{"num_hidden_layers": 10, "num_attention_heads": 3, "num_key_value_heads": 3, "vocab_size": 7372, "norm": "rmsnorm", "norm_place": "pre", "qk_norm": true, "tie_word_embeddings": "early", "parallel_block": false, "init_std_o": 0.00516, "beta1": 0.9, "weight_decay": 0.096, "lr_head": 0.0138, "batch_tokens": 32768, "max_steps": 3763}
Each number is 128 + 24 x the weight over its row's rms, rounded and kept within 0 to 255. Layers, rows and columns count from 0. Numbers have three digits each. The size before them is the row's rms in percent of the matrix's.

# v: layer 4 attention value, 192x192, rms 0.0851, rows 164-191, columns 96-143
# o: layer 4 attention output (transposed), 192x192, rms 0.0865, rows 164-191, columns 96-143
# gate: layer 4 MLP gate, 448x192, rms 0.0788, rows 0-66, columns 96-143
# up: layer 4 MLP up, 448x192, rms 0.0714, rows 0-66, columns 96-143
# down: layer 4 MLP down (transposed), 448x192, rms 0.0718, rows 0-66, columns 96-143
v164 092:111132120147124095119142128129133128143130135137131069145138166146143074146134140163090125119074113149112128101136090151095124156147170103114150
o164 096:122159165125149116137110169091114069131100164102136127178141121138117108130187153107144193099126105131172146123083153143113155124110105093131120
v165 095:177114106155143139054161159134086165105103113099166126124108120140090148119100131090127148121128125158135155133112154141126136139102123166134114
o165 099:136136131079109152124171135139107149137154151173115147049128138161118117148134120100158135139131155127132148117103118144094151127122154138133105
v166 095:143187103108145107151161123101161135124182140181102115110124133134145129122134129128133111114126095140155149132108094126125094116141152152101145
o166 097:133102107129135158122112130127121091104094115104155152156105190094133170145114098125110169118083111113136118126180112111133089123157149131151137
v167 092:135179082089132161135111143160166121147176146135109123131123111098145080159128125131102146118116178143141089135159092105108130124128141112150098
o167 090:100143160164150050150095151154137094119069165139171095155103168142130096081151153127134073132135088134142110120074112086120136153134124087147146
v168 076:155175122055130123154144105124153129188124171148111154097161124145140119131125112144146132138153119077146154106071124084143160103141135128094136
o168 081:121090116163153139132131109114129102116132112116136151142171141122138160129159124124075121128119098113109116118173099125141093104129171097117155
v169 086:142147100091149150095142104139147147163142154143144127118129149131136093126139120132182178132121165107115120112153110109134137133169149103131130
o169 087:082086131137137079153149130133153096106119141107160133149117141144123129119137140129130078112115107127136100119117138155124120094140143114156105
v170 088:102094161133161099107181156074137164126102159091102137111136156156161141096118108086123058103115115126077138151119126160123110182169171122165142
o170 090:128086106142092118141143115143119134137116097126128115102098158113132063143111124113111134145098142109118127123134125103131119112190132118130115
v171 087:160161134123171165129185138136129154092145132150119126151169126137127097123121104130114120102089122123104162106127146139146138100169155106142126
o171 090:115136115114117132126133107111119131142141111119124119129117136172156126171124115086153153106134093149120149140149129128138134132102122101140090
v172 075:109086140137163182099158141128119126108126140122121160147096160132123100087140097104162141116127138104072147122142117133150127137160154089144123
o172 072:146141135104143089162143130163141129155134136111118129099116146147139135099100120156138127172131140135147087157128129112122172113139109130157094
v173 092:069120142113117130156129112099168085111123165178100132151084140126144129168132143148102076120142124129106088127114140173125163125137138120123126
o173 097:102122115173121120144088157134103112128098110122108093152136125115137081112114120127111149134135148123115117128121097090156190131132095143136161
v174 106:112120113151120136137136101168124100178091110125134148142113145133111153145144158139090095135160143132120148112125154118131161127125090129143085
o174 104:101118060163104187160130103099119144126159115118068124127153103159124081123124151136123110133186157141110133113116107118127180127154101157139138
v175 071:161127090106108150100116149164105101134134118116151136099108124126125108132119143163158191136120174122146095110108115120127124107112164124105134
o175 072:135142161125166091090133166162128101126142115112147151132174125151104152093149115121114131151134119123138162132148149112139101128090174122126150
v176 090:090163157149148124141139155097104124115090116147080141148072155173123086124161088095121065092143079108084142131120144132128119166153124129146123
o176 086:099136077108082164175117107132136171171112122097115099147150128092133137121077138156141176138132149145123107122141100105118170080151100106158140
v177 075:160147098073128152108107116114127138186129156132109171149110120141134092150104099127135140127149176140114125095130166129147153134130122116114079
o177 081:069088136187154121154130121102158093125129131136135142145173162167116116132175166128092052138130104128126137086129134133116105104138168121119135
v178 100:116112099100096080142108103133131126160183160098146118096133128175193116129161112109077101121114155125125098130124101116123107135134137153124158
o178 102:125164124137165102093118122141106120112108140097152144161114130082121146132104165140089131149119111134114121156148117099154119112120141088115130
v179 095:125095118125149108146149132130162126119181142110151148109180086076148175159126109182115113131104143144172115103152118148121127111161128110140132
o179 092:119117105177105132070153136119132106102129113146138128108131151167142133159160169110124109098152098143127162121157164123147101167056098136100131
v180 092:098128130143133112182085130116176072119151126151096123135114110077130138133113173170165131159143169136155116153140112086122117116120132126123130
o180 092:154137148160146121115069161114148119096094137120116121131134152114118137083161106138125082122134148110141112117116155129143093167144114181130185
v181 092:135162147125104104145140106125151153184143117150096129092142135099157148165130166183109118140130125115156102148111098109155130135117108131088139
o181 094:146139166144126100145113131122126072099104131105166147171136139111132144080133120172084174142123102110164123122156139135149135125123143103153171
v182 079:133134102136128158146135145109162141100158125140119152100136156063145120149133068128167140115119127127120113095133125126142078111118143119095160
o182 078:155153165120159057127124146164142064108130132121153119117101142148168161086145098168101137158082124109143144111150166111154093131126148126126158
v183 088:073134134171144169092134158134144123110164098116089127130132153146141113155135095107131086095088094141133170124161122139113113150163131109138136
o183 089:099149083134090084146130125134119098145097151131174101142113139119136113145130153160163207114144123183145142127103132100109191135103088110165148
v184 113:091156133109117145151084095145163107126128161149145127136145124109143119097130102120152126141136102100131153135136129095103128096150111127154136
o184 111:143114123142183111125090122156133136138125121118138131138102121117131132154099128116110071117103157112080088125115089133149110138140145158100087
v185 100:139094125104172081134146128143124106123146132099121159138137139155109160070123132110144135114153157130160145187088115137142124112122145081132112
o185 099:160083098122113175122116139098133170120146123129102168110124129123102154158114093101105134144123144115117134142161153146095094115153139169129114
v186 086:130134105108141070133179143141171134085114105127172126137161143158158141091171167110117124083123095094143158116114097115130121097118147102133153
o186 086:174114109085134162122111128145104146141146089085088149117091113096124138144108093112137156136134143122084130143167131117164077128127119118128088
v187 107:132139140135137076125129140086149173127141131124103118108154103166151145132122107132093095084131106109153147136116103098092116127133146165124165
o187 109:131116106119110157129153137108118138107102129083130137087131141073124163152137137122131130084102087130133123124149126108152063141168147091112128
v188 096:115105110133155128125139118125120159164148126094138143143111152118140108104091090120123118128136174158134127170131130111091109126135130132124101
o188 095:121166133148128137162114136115139126115150156136104149104128146162104103123150129134101130125119116125135154127117145129068138141159146136156109
v189 099:114108128135109103176099118141137092189147125136109150127153133120153162124146141172103079133172148139134122155118144122132131125124097141139110
o189 100:114114099161107157152089096093140124116122076116088104198135115142121120101115142171093111137140101111140148100151159122155113117164126167121160
v190 081:127112089091124130138124127139127131145140200126158128112144142150127074110175095129189142112133168140114117144140129113131100131131150104157118
o190 082:115115143109155142101126120111170144142159123107141156178142132125107158139121144137089129155122100130104139131167109149108101088126136112121134
v191 105:162157130122118083126160098113137113115183159182103123147106105132136106129166178144117167154142104089152123150076105127161147110145109116090142
o191 099:145113121144127159090118137097120100136095153124147140173153153131149173136128113098103125113148124092116118151139113126153139103091107128156142
gate0 103:112135141104170074164138141108128122116148173182146139126151098090129130193123150119105115119132144172144118119125110127108131132129173143072114
up0 105:147116106173145146132099124111109143115124108152156136141145143134133153079117138103143136153094151152115115166142117131131084135127112134104184
down0 103:116131091133164171114109129148137132113133112115120089118150147150111174108164129125086135098125115121117160166145147172129154153137092116138107
gate1 092:137128137092128137153122099118131091102124088126129113114115105084127139141149136133107128128142126093127134092145125149109127132121120088126105
up1 097:091113097065148111088134160118110157112141157162138160098123150131132130170124101106099153158133124134110122130115145102129115112120134141131130
down1 099:166111136143112071163133133107130164167103079122155108110122142159127130107146105140150110119097134106136145128116148128139122144114114194114114
gate2 092:090098133150142135115122127111128150113107162115158139123153117113129153113124144121060090135115148142151129123126138168126119114084129143133151
up2 097:068075109138147131132152132088152074103118128099157168154121169138153150129159127145101150113149088127156136111220098161147119114113145087143126
down2 093:136141123154135133133095131129094110104116118146156109137089148121085135128126112083103114166104127149099136152130143103101103159133144163128145
gate3 100:139150088134144134139077124084151144149158133152108100118118156129155068124116126135165190118116143159169067120121140120108156145105169098117134
up3 101:122100158099111105147155134084149103125110104166117123164145130130106163153128142105158119087113122123116131095072130098130141150112118066109104
down3 097:121147120119149103127141106112127126136135138141103131148094112143094126114136145114104124139110139137122126156090123139094141095125154126146115
gate4 100:160146152120101168123134105121098115149118153130156146109135099147113151107140112103128126140159089151152144137156109138088140130115163099122126
up4 099:128107140146144118133101127114114132139095110091167121142151129153136135146109117091138132116125184127082095147097128172106175111158141141118106
down4 101:141161114144123127155103104132110132113138139167181118125138099128147134111158084113134147138145092115124133105157075137114108088097092063150170
gate5 099:126104138143102140120123105118126148103141121150146079149136125137167116120089177133136123111155119112169140130145102133111191119099137134094174
up5 098:086153139130101150156153161147141120139114127147103173140101105120095137113134109180161139112143104117118091108114084107125138136101102140097113
down5 100:144087151147176121150167098093126152116165151145123096122127140129131145112166126110148119133112140105111171184129154161125140101103097128135129
gate6 098:131147148116121113102147110128119129131132138189150103102166120135115148115143125149112132102141141130136168142165121144136143158144095114139163
up6 098:137125106139114199149113124130123138112128117104112130128133124188136168149090126112131180157125151123166082137147137125098109119090146149118152
down6 099:158102145164144130068127166168138133069158126096098133175143157116126124133136146105123152155106127140197146126085154124126126158124130138093134
gate7 103:091145153120148099147122141128082102110150138134111130120160133102145154137122157118134114106161134198144107155114132128060165135143146144096122
up7 104:124114099099126169117121130107094136147110148144159170146116163129112188120134112170110155168161123113125134154102141157094166157135100131148097
down7 105:125138133128115124137105134123066110091103145164094118092142140130150097153122111115186135094141115120146114129096118094130139101156098145162144
gate8 108:116136128105095143172087130110114132121120150174130150090118163117126112101128121167113119118120166160128133131176155147172139107109159162085132
up8 107:120129124132173113143077134090142117106095101157096150155113091155083092122143170140133088144131142132123127121099155117152108131124143190107153
down8 103:130168127112100099137117106148146128112129154141094146108139085149088107166129125146132140134127119161143156142089108127143121120137159188102123
gate9 091:113138134113168065184078115123161184132121092132115132117107145108136101133145103155109112120112140115153131125134157122118130130117187171097119
up9 101:101120157162215155139119161123134166112134101146135160133088103127163096096137108140132072129102098129124142077132145094118100125139136133128119
down9 097:154150088133104145087145108152159083165124182133106063097167129121130136121111123117144157118128170111092095129136091158128172112135094111145145
gate10 094:089116130121157152115120135141135143118106138085171116135098153129143080112130117138137122123111166136154150134157195149097128172114117158130107
up10 101:109099114133117135132111124149119090107141156098149079132103147115103123146126124095143127130138174142122109112138147131097112154141133156154154
down10 102:136126152119106116136129141128132115112145133153126166163144128110120098126150083098154121129167127137108142120155135088157131093135147127165174
gate11 102:122077150163100166144096100093162180158121113181165143088158179140126104139120137135138140117162108155146121143159115131147155165110139092147100
up11 094:131122157162127149076119156130138132127117135125131139134119085153090094129159152105130118116111128122138137091134131147120142147132167127105101
down11 092:086098147145124139138138119147172126119135107125124166136142146096135139146155160100105119115157078113119139126106106118113143102153119106128136
gate12 100:108102141135123131111136163101145173133131122162112098093127154134154143146125156125130106107159145122134098078099110129123128112131135110160120
up12 100:137145055089109126095078135180130181138104118134091101106116167141141128129146131128144144136090134132169131105156123137155136126163166156153165
down12 101:129135130118119133142136110096165125167115126116122148127189124091140133140115102078108155070147141136101120121091115116159109153108154095163114
gate13 100:128140081102181109140124157118148151089122104181128132124092114116103124106142139126119127093108102126128150169124135118147122134128130131121087
up13 101:134112102122150131122118100111123122081137150112164144117138117145146115115129137112076143115142105124126130132116150124142098098119130086152143
down13 104:189133185109127111129168135088136141201126158091145099120118162143109150166147123121132117143093145126107126133144166130127155124130119151114149
gate14 095:150156082123135156136110131148169149118107143120129124122140118162134124105120108118072114139155136134144124097102137096152102115103129139146075
up14 103:155123101100108119125134113141142108110135109129125112123198117153105135110087124159119166159130171112163113112117131110097156122120102138163123
down14 092:115136158158158123130135159147151132120139117163119128120101142089140142141151131099116129130107110132096106178143090145144127152133164115101140
gate15 099:135140095106130118130132147145145099127082114150113169116153099146161169119123125134156137165146159141120140135128086097119156131144132120154168
up15 097:144124129136120098092156101141148146106195165132133133141116119118131141104134154152136108134128115127131120179129113107143135145116098089158141
down15 097:131122125133095137139143141122115113079122109122097138121130175138148101126149131138126102113121134125121149121141147138160115162106136123104084
gate16 090:143089138150174165117147174115085085163116092131061117161136111106105126131119123119166124109112094138155149108123138148136131112084122108141067
up16 105:127140179160107145129060087102161116129132106119111105108141110119135124131103120116131120151110161119111140113151128113099166128116092114150117
down16 101:120109106141119075174134164133155132098122180199192150116092157148138114138128110123118179115155155133127135125132105109144144149130192133135159
gate17 101:112130102125138183128110134160137126112180142102118168070096168066130103165106155134124127150147155131101104139149141118105153140121128144153115
up17 099:133110106111109138133145082119123140124141125074152136117151097145104130106123150153144131099112147107093153157110106169132109122170108129163127
down17 099:106120169132135133089131169148135104114179145157140158135071142079119147147109127121159114135132123186152170149171116090108097142136165098130111
gate18 097:146135135096149084139141069076174105095075153146115146176142126142115170125087116128123134108117139112120105126142100128070113105138091153155089
up18 103:114126105147163117097130091157147171137156121109135090105153108126135101171140112147142142167107101117112107167159127060145112138076134130145114
down18 101:156143160069122165154155161163177084129136102164143087136133148135106122085105116133111121130145165100093131137122095148081111147159121154130142
gate19 099:093108138096122151118087139154134152143128175095155163077091158137114182126127117146117177149145085140160157107142177157099134124142132075143101
up19 099:147130144123149114115144095116105129092144100133140143129137124138104140118174125141129122138104200113083100098156094093136109111117094188131136
down19 102:188082110141119118160126158128135142123127150079186174097146139123108139107113098147149145106094125130172132083164145150109113133126171104129130
gate20 109:145119118142162090136100094096113095118156115181131154123131113102126138182145075107132154138175133150173116092123119108073118105148165154168156
up20 104:122141137108135122139139114137171096113119142123137125114126089091119126087123133128079157140123122156166148151162206100132122128176112085124138
down20 104:143134090075141106108122134092137137141078093112144159157160123112150129137150124159169120125154116113119117134135112134114119117104102130140132
gate21 092:165136132116116089098160118119133128143147150115114135105113159143120093121166166087104159072159127165129102104127155127121139146122132168065132
up21 093:138115118099127084150145117159107114149159168161101129128125150119167092140126130146137100144149141126105128150164133094125142139120107170112149
down21 099:128156089152147136158134125154188151119132108146135136140178087118108154083096158139138104119120168125129123105105136136130100196144136111134124
gate22 103:095091112170150135140134124103134148082131137145132155130126105146086149164176168156153123127129117136148159130097113115092148151130148124143077
up22 101:097089105135084130123151155141071120083154128120155147132122111096137122095089110145091128124139151124107117109140130118089126140141161154113147
down22 103:133144134145146105128137138107181104126135099109129119116092158110107137157126171131118101133126104169148110124090118139115136151111145117094101
gate23 099:184101072143076131122135150139141109107154129151151075150119141150132127188114102127121118137143123131152120122114089158123112126131142162126114
up23 096:094125143111143107138152132152118119124138139126163126118117126138106084158148132149086146133164114109143176144131157149140104102114159142137136
down23 098:151144118159133167123153149079093153098119122105114156110176171151120082131106161140167124155125132125118160117117157130141120119177167099181114
gate24 109:107147156133138118120129123115102159129116137152130105139122127153174115127127095085123159114122124094160183142095122118135075148143141148156160
up24 104:107125120118157119144092129111112137108127109116133109113163104165086073164202125133150119099130166121127150144119169122135137129130175190093097
down24 106:111098119155142141154123123124146161147158141105109124123131145146092156148116155117145117148118085138089151125147141152135150143106139112179126
gate25 108:169123114158130101110125125152135148155158160129120120106134114103150166141129144104093139131114120152108105162166130158145157114124142143119175
up25 105:133132131146120126098116135100093066136119155116094135154122137146149103156119123110124116128106121152126176155133121150155123148147164091080125
down25 101:075142112090110140174120159105143115111093148143146104134105105140128150108125125148163157160171135174134179107089138110116113124141104127220093
gate26 100:109139101113170119140096124120144135135103131132144101127126118138173183137160087088113094168159134140133124127130136122128146111101143130162126
up26 097:200156117128108117070184087096132135147124172111128138134126116110125109082141117116141149089101117118139139092142107135094089083126129124095151
down26 101:179122134108138121125162148127101138093114140137122174147123142116164093146170180129105093101124087130098148134115149162107153080156098107147127
gate27 102:123142119136069133128112136120105173161077135178109115098169135122138130116131097108105147154142147130111127138148127165094120127120131128110137
up27 099:110076110107144113103165128157138118093106091134112117130154189097081126122138137113119088157113122098115142124115101136147132163131162113127106
down27 104:101161166123164072129169119114140125115137121109144059134120084129159159103113114100098115114103143106138120134151085112138134142159105127137108
gate28 099:135155162122102151112140085104100142162098151111118096136156117111143168105177169104141118096127109145122167101095097130125147115174134156123112
up28 097:098089096081143128152100089152168081172135139137110141120141164153148115128114143089136127159135121158168119139122135082115134110128146095098169
down28 098:117124121103133150121143172131145132124155108138103113145141163134087083108106122113124150114163115188162108130139143187144112147158131123085139
gate29 099:121142130124163154069111155123128130122157142152128141105117092096151128145122128128160133127100147120126152148127086098133074137116108087074128
up29 101:102099110165174118129132124113114087129111130128163113145134143161151131078127148099086122171135120136139102093138127145159112126094142134146118
down29 101:173127139080099155148117116119106127118098148091125114104168145122106156101143101117117125133133129106155152135160180182100122091118124132129146
gate30 098:108176156156121128126149125131100113131090137120148161095145102126112131128135113154129147111131126111165160134136165118162217161097120158097127
up30 104:102178100155117131121141120170105118153131149119116143114154116119134142151103116124126181096169157167159165158150132106145168111143147086139125
down30 102:161142099154128105132108151115158128144134160127118126165123111121130144105158114104082089148180111092127160131097102086153119152124121150159129
gate31 105:124116165101129146072096079146134104159154155138149110086100138099189100097122106127102135110151136167117115177156121071099188087140097095104149
up31 109:161152091123100156143083133126135113123147138184144140079112155129132126092122142107086154112096141148122086111128124136148160082144135183157140
down31 106:106124095165136110110185138156088093084103128152132135114134122114112165152116115165160138122177087156151164092141135155151047171173118117169145
gate32 114:078142111136127110134107132119089128151138132139097116140162089122135123124077102114049082172102179122164132112154132169142116126093145139119144
up32 108:123130139141193120132124167059162073128090157125130151139110112155159105140144120086130139127185071140137122127119147148118091148132160119077134
down32 110:095104164111146148124168106177135117141110096123151090129109121131142138148169133132110127130088111168104140135125132155134085167145074177127082
gate33 099:121140117123089140117136145117130162152067155104144135102102135134115141165110126141155148138139115169146141169157124104102124079110122103136146
up33 103:162124159146115109117148169167166191118115076126154126106119115154135127131126144136087133148118150119129153070107129119121108119168117111141121
down33 101:167106109112151142131114113137134145116102125145125161090148167116098099122091133142134128098065131103147151111133104181144123105129108157132130
gate34 091:078137153176131160122092109184160124149090161126089118103077120131097119102135115121151092151149132106113146151095151131112135167127127112133066
up34 100:159123130142155149132132141123134133107144149135133139132157093122100156133149160178178162128118148135157117136149067123110114140129145109119163
down34 102:156142110139126132105100122110151128152171121139166146187130128123129110123147127155160126104107144143135109114110160109072174146112147064129111
gate35 092:092159105107125134084131094109112104085114152146098126066124090115106133097121098126091117123159122161128082173139139138109114123125096127133119
up35 097:104134142130144107103099111107137135129146162131108166132144078087097162158086163131142110132115137136157110134143144137122149101105142109147146
down35 102:126166121129088103146137125113119094109102148165114169132153132118157110139114128065073108135123145138087102171124093140101141163129085072146132
gate36 092:140123134105120159165169140133109128141163115164134111133140116147128112057175045133084128115101107132136135119109152072154131124142146131129098
up36 098:157084121110129128130110082095109168154100111136100156126138110139145189103133110139088100131124105092153104124110109158098081109189144122104157
down36 100:109114136120119141117161087114123125112122176138126130124141120166100120125136169119153134159132126135153121103113134099178147115103123162109150
gate37 101:116126091142130144088127100122133109182106123086154119149111165170117146118106104132117086108133172123175167169115097135118156126092162148117088
up37 103:133117137117078131127142123151159070150131166132148095115141102128110130162123100178125129115176158157135080176136169132133148088089147122143158
down37 100:143152104120153163151122149136141118136098148121147099145123131143169126114112142111139086111162132079154157188125106085137137145132100107121121
gate38 104:107127117089155130115124176095128113161085120147140111130141103157158161131139116136116089111129123127099089150154136131132123107141152124060131
up38 096:137130101089109174168091134139098128121074173138123145123149095098105119140085104143132120148113125130105122160129111080125095129159112139136106
down38 097:180093154130135153114118123129128125114086163143132134169114085155175117117124130114126138108138151092115154145129158165199160134131148120097115
gate39 097:130123082139169132145107126074092088112126111153116128113137097153082139125105128125122093091127111098144105111126133128102136120098075098099095
up39 099:135128152114118099139088145130148110118124110118112098134135110121120092141139127137141111130132106119145100088103178190121145097106121132123114
down39 103:167118120128128115106120118113105081096078110143124139205102106150111136120113118122141144140157109145113119131141141104179152137109083158137109
gate40 089:086133161103133141107132127138127123121118121135152099129157125167145122144107185135156089118102120102101138122152152100126134148117140137105095
up40 097:133121148102121116081121105139121134152119100113140092127134137135161141126116129122123168147111150089110157082145127083144115152125108112141178
down40 097:083128115133139132116083125089132106132123156097130147117148110109133115114121138114114109152132145130142094144135145147169103104116157157118085
gate41 098:115158097148137157111143125126109129097124131159116157159142114115057138116163155132100112108118152137097115087126129124129128162158143171117140
up41 099:138149125174134114083109111111087132126093162127119116127150100099104148076114144115078110127151128169150105127124085129138110133148086106154143
down41 098:132092133133132137101113124105142149161149142138101103124125136135121111086141166118136121130100150144136147137096152121117170114108117133102107
gate42 101:128141116119102131131124125111102127127164129147127153154124115128114184185179107104142123113130134094141126145144143097109153160108117100140113
up42 101:146101152165168131123161145141124079116152152149158145144120145110141127134132119121086053091063129149147072158121132135109154110138162116112135
down42 101:134092112125137146124121165101117136104114127113156135156142096125103146156158127150136178090146090110147144143094121154091168105121119144153132
gate43 112:122126080144111129106091120101108141124127120126130114089154144122110120145082123097105110098131130114147135151155121166135152128077157110117158
up43 107:113102100141100083172120129154083134090117129162150157106140105126109187097142122158158135166138067139160147104140129131127167101141139153121106
down43 110:085131102138147094126126076125143176133092119114101130145135161141161171111125126110103115138081146123134092153090109144106097093130118099111123
gate44 106:135131170154107113163102129156136147161131102166137133106139132079137161131141086105060150137171123111138141146160124098093133099123121101140060
up44 105:118170129116180155184135147108112090084138128151120087120144158189105141176100130148102097089147140152060139151100121096119121152092084160152139
down44 103:148100129194075129130134109088145119121127147124115127126158125102135110093097145119155167151101119161153135108147177103149161126159119158138122
gate45 114:148130125119139080154125163109145159106136148131137162113145136155146164112157101121079150127128130159130117101124113194169134143129144123097123
up45 115:136155165160150110120113088173133086169142124141143122105127136120125116132116156128176116155133130093136122182148102076125101116138100141135144
down45 105:119108104130114137136129148107118135091124139129124130142133135151118158111124119107107147129105130136117150088122137136137136139099151128128126
gate46 098:100142120120149131137132074121161126167127144106155134110130114129155148116131165136124116123119166158159133159139088106111173152132084136125122
up46 096:094111146155148168160116068171164130166132140122127124156124111155149105138114133115092163136166154109139180132111108131158138128122139151151122
down46 097:122152142075130144152116120148139107113161153096089128158134135093128078136128108103105165164137126132155118157101123093168138114108101121121124
gate47 100:189148119101143118138101111126150116139132149136136140141112125150161142096130140122154179183129120151147099132164181076101143164129126154132152
up47 097:148152083117107150123081153098127077135143101132164114112120162116169105147092126175162103165114140106129158143095138137192126123117133128101080
down47 099:089157148155127176185106142114107095136128078110083111095108173106113152158153107139124120128151156138140167131084168139139160166103137130146099
gate48 098:091066110126101154161136093085091117125169127123139152142104123139113127072144102140106151136126121106136133106183118119135137129091155141086135
up48 101:105138142169119157131145142143144132102116132138119095080154100113101169071120164155121107106132115097111130085079165131133114142145148119139105
down48 101:123104110131158159145138114120121104151147115106134130145105127120114100159124136096125116120142170132106102124136110133095122130140151159128127
gate49 104:121134108164148112141121128141096178107093140116162136150105152135113089174175128123154150117157130170137177157113108109097138158132129113134137
up49 095:098125120130114107140129151127111099156165129137142159132110121107109138113161118124102126175151156141120132168126103116118102131115099128186159
down49 095:120116146135127102142110140120154111116152127133157134132073099122150136144122103121094156125084151142139135114135097157097116111159160168150117
gate50 097:176105130094134118102139103102175136151142145139114121127119132090111159141127120128115114140145133156090115175168148165159123122161128098108148
up50 096:117096093131140148130151112119101116091152143112112119134138138138053112153149095109152160109134073181122068168164095127126130131132099115139139
down50 096:137120129105164110171100156105152159153107104125084135116107103164103143124137118114125145117153132126089159103122143103134132090077097132121099
gate51 095:139108115140100134111151133115165121110146139126142124155111072160109104123149148135122162149192160137141175135182159165129140164124132085147077
up51 100:178113110160179172120139099124133146094124131109107113087119148173145119104143154099089096123099149102140124132121060150133136113128092113107113
down51 100:144099121156112147116099100116101102087109115133105124145174140073097127104098099109119130129138105127097141125131130119124142125139162111151113
gate52 102:079135185126114117122155115169152092149107130135113127113136156143104158174122181131138083105160157144116102108122106147101165122137144121127086
up52 100:145143107116115117168146116083142120085139120139097125097121141145140095137097127109095124101124128169139152056181080146133136151117150123151110
down52 102:127142147151111121151144137108116116155145143133120142130139114136158145150062137099126112083118101173123141146148104085131119131106121091109121
gate53 104:096079094151129139094173113141132181122155153123128146149135143166087172126133083104166139173117120115115152147095126128131131151084132124128130
up53 103:137107130157140146097169163139123137116145098151146111141129125139147154132105131141150108116122133128141174159121104142135129146103155088103138
down53 105:124114136163130135126095161124133111122101087106132125122178121158141160098129163111100115102136141099165128122157119107093143119118114092106130
gate54 097:085123109141136148137137131099118102115104179141141115124097120160108120080118125123131106129130122157104170127135163120072099126136149121136106
up54 098:114126160129113124107109127077124095145125109124083119105143143126132150089114090114167121077112124132103143136094169131125140125144186107102135
down54 095:139118126131126142064161120148087166068111154101144129128136157150154137117125148128110127156141123135116128141157079114149138099104084108128142
gate55 098:068137142157132146134147086086113089140092142114117142115108119141114128161127074141124106135124115138135138104129130151087130122169131124100145
up55 102:104101130116130104153096112115151110133082172128140074140145153159100147140116154115113091096099115176140117130093101121119153164193139131096126
down55 087:153131126135116114089147163156120120126158100120144152116133132114173116113129151151123177169159156116124115162136129108178143117089126111157118
gate56 084:082081121135137139137146145132137121154114118127152113128132111104162121139142122135109107100173152140129146120131183119150114105090158179132150
up56 095:124125149102145111112142107120148179172103137133145080124155133140144129098127147155127106151105085101131152148118107148129120144159138116138131
down56 091:114102142078110131146128162113131109065158095111094127124112198108115152150122152155145169120100129163084131105128131163121113146126044143123123
gate57 093:147114116102137126093131118128117150101134105131172118123134143156089113143207160160136097135116132142106159136124083117134141088154184152107068
up57 096:149123112111142142114155119158174116128173099052120120141122119152115134155127153102112169106114155110141087092152151122111138165124114146076107
down57 094:126135056158173120121167111152128116146096161142144116127141181147143147108103130130155121080140163121170101072086110103088112102091111120108121
gate58 101:101164127133121097099114123082141163127091152150109122133073123126109127065114177140126134126132139112140143098161099145115113155131152171123104
up58 093:118095091142121106115104123135128129151125113115178108140135142130142154100137129107146119137141161135151155101113141161149166133122109121143134
down58 094:121117130118135114123113143169095126138081112151117106144156151098170120166141112129118143093125126093119142140108104128099103135093144114123092
gate59 104:105143120124145148113139106144121096157090118121114145124112125125146138127100122134140119124121202120121143100125116171119132104119148126136138
up59 099:116063120127117130114132114143093125105097143162153159152184131128147152077124093151105136113107135113134103150118174119133155137137119122157138
down59 097:075130129150134100132056180103088131117123104160098135153165128105111143149146124109123184098102100140118126139125095128108122133133152138168120
gate60 107:114120111155111088107126131110133103154110144159153088118175118096144134131137145140139143138109147121123146117087134120125099154119119126122126
up60 101:128124091137108139154108132123135111090153098160143154156124109108114095173131153104166165065105146176135118108109138099094141127131119116129142
down60 101:145107076156133127104157121095134141123145166111116129122106138140173095127081074135126122152145100137124173080136110133097157103140076100136126
gate61 095:128125096104083132137141109113126100122126178140099120123175145172101133120147069107147117116117166128118098105090089138104154105111133144144139
up61 097:120125155135101133151115079143146112115142127177097150092116142166123110112135146126135106135109161084107106096131145114129148136108168114134179
down61 099:090152103139109143119181135110122133090107094171088099144168129184087141168115098110126150065132146161101103151129108171125154117108067138112157
gate62 102:071107105153116122110117132095059148118132155141135124110174136088144111140123101129151120172185118122097150092116121119086126130098140145107094
up62 097:136160157118090140065178113158145122140140112132131097128125179116097140153131147121102113138117083161116141136142108154113115152157149156066101
down62 100:148173153175164134143112133122169109129135147136094130157136120101145153134089131104130123142133111118146132102109183142101136138113208112120115
gate63 112:089163153131119121144165121125112134175107174133120093135118150160156171078139089140097145136114135158128132135111169138139140175148163111098121
up63 107:073144143106183140121127107115148135127087101148127117158143084122152158163161151155158137140146129152102138103082138154134139137132118136158120
down63 107:068139126151094113108148113129123158127137094105166121096106117114125125109125164143165118164108146103124106119138123135133140120142117126123089
gate64 095:143116172112144118129098131129117170148104127151133132116092144118142123146153132127103085108132148144134106136116191147091133136145179153113135
up64 108:113131166154130115118141146144156142118084099144136104140116140150117130105126126144142132153118114137103126113139123149151132099145100194156143
down64 114:095152134113149121074194109132139125139163108092130113135121151115111125109104118095145150148156148141133138133123108165135157133101113131129150
gate65 106:107094157157141096121133151160122152111133122147122148105127155148101144083103103168085170084143129125088068147124117071065145148100111154133167
up65 102:089101095160120128074134172143120123129147113138151110060129087127140123153139112133114145160100177153178099172097145108165148162117171082077133
down65 100:145094108103137090154137128089090142126131108142149122116133182148133147162159075126109137175140140109108137142150132147093100176114103158136147
gate66 097:159094108126111124092115157153114153111124103133174136110134099149135101120104123094110157114129103157145130129117149125120127123127114157104124
up66 100:135132129116150150111120142176134139085151132151078103136150083152099143159143132115126143153160130102138061130111125175132154182088098157142085
down66 098:130137137123153142148126105124124128142121164115190123156110142138173104159113152105153131129118156156089106123174101059197157165139135116108162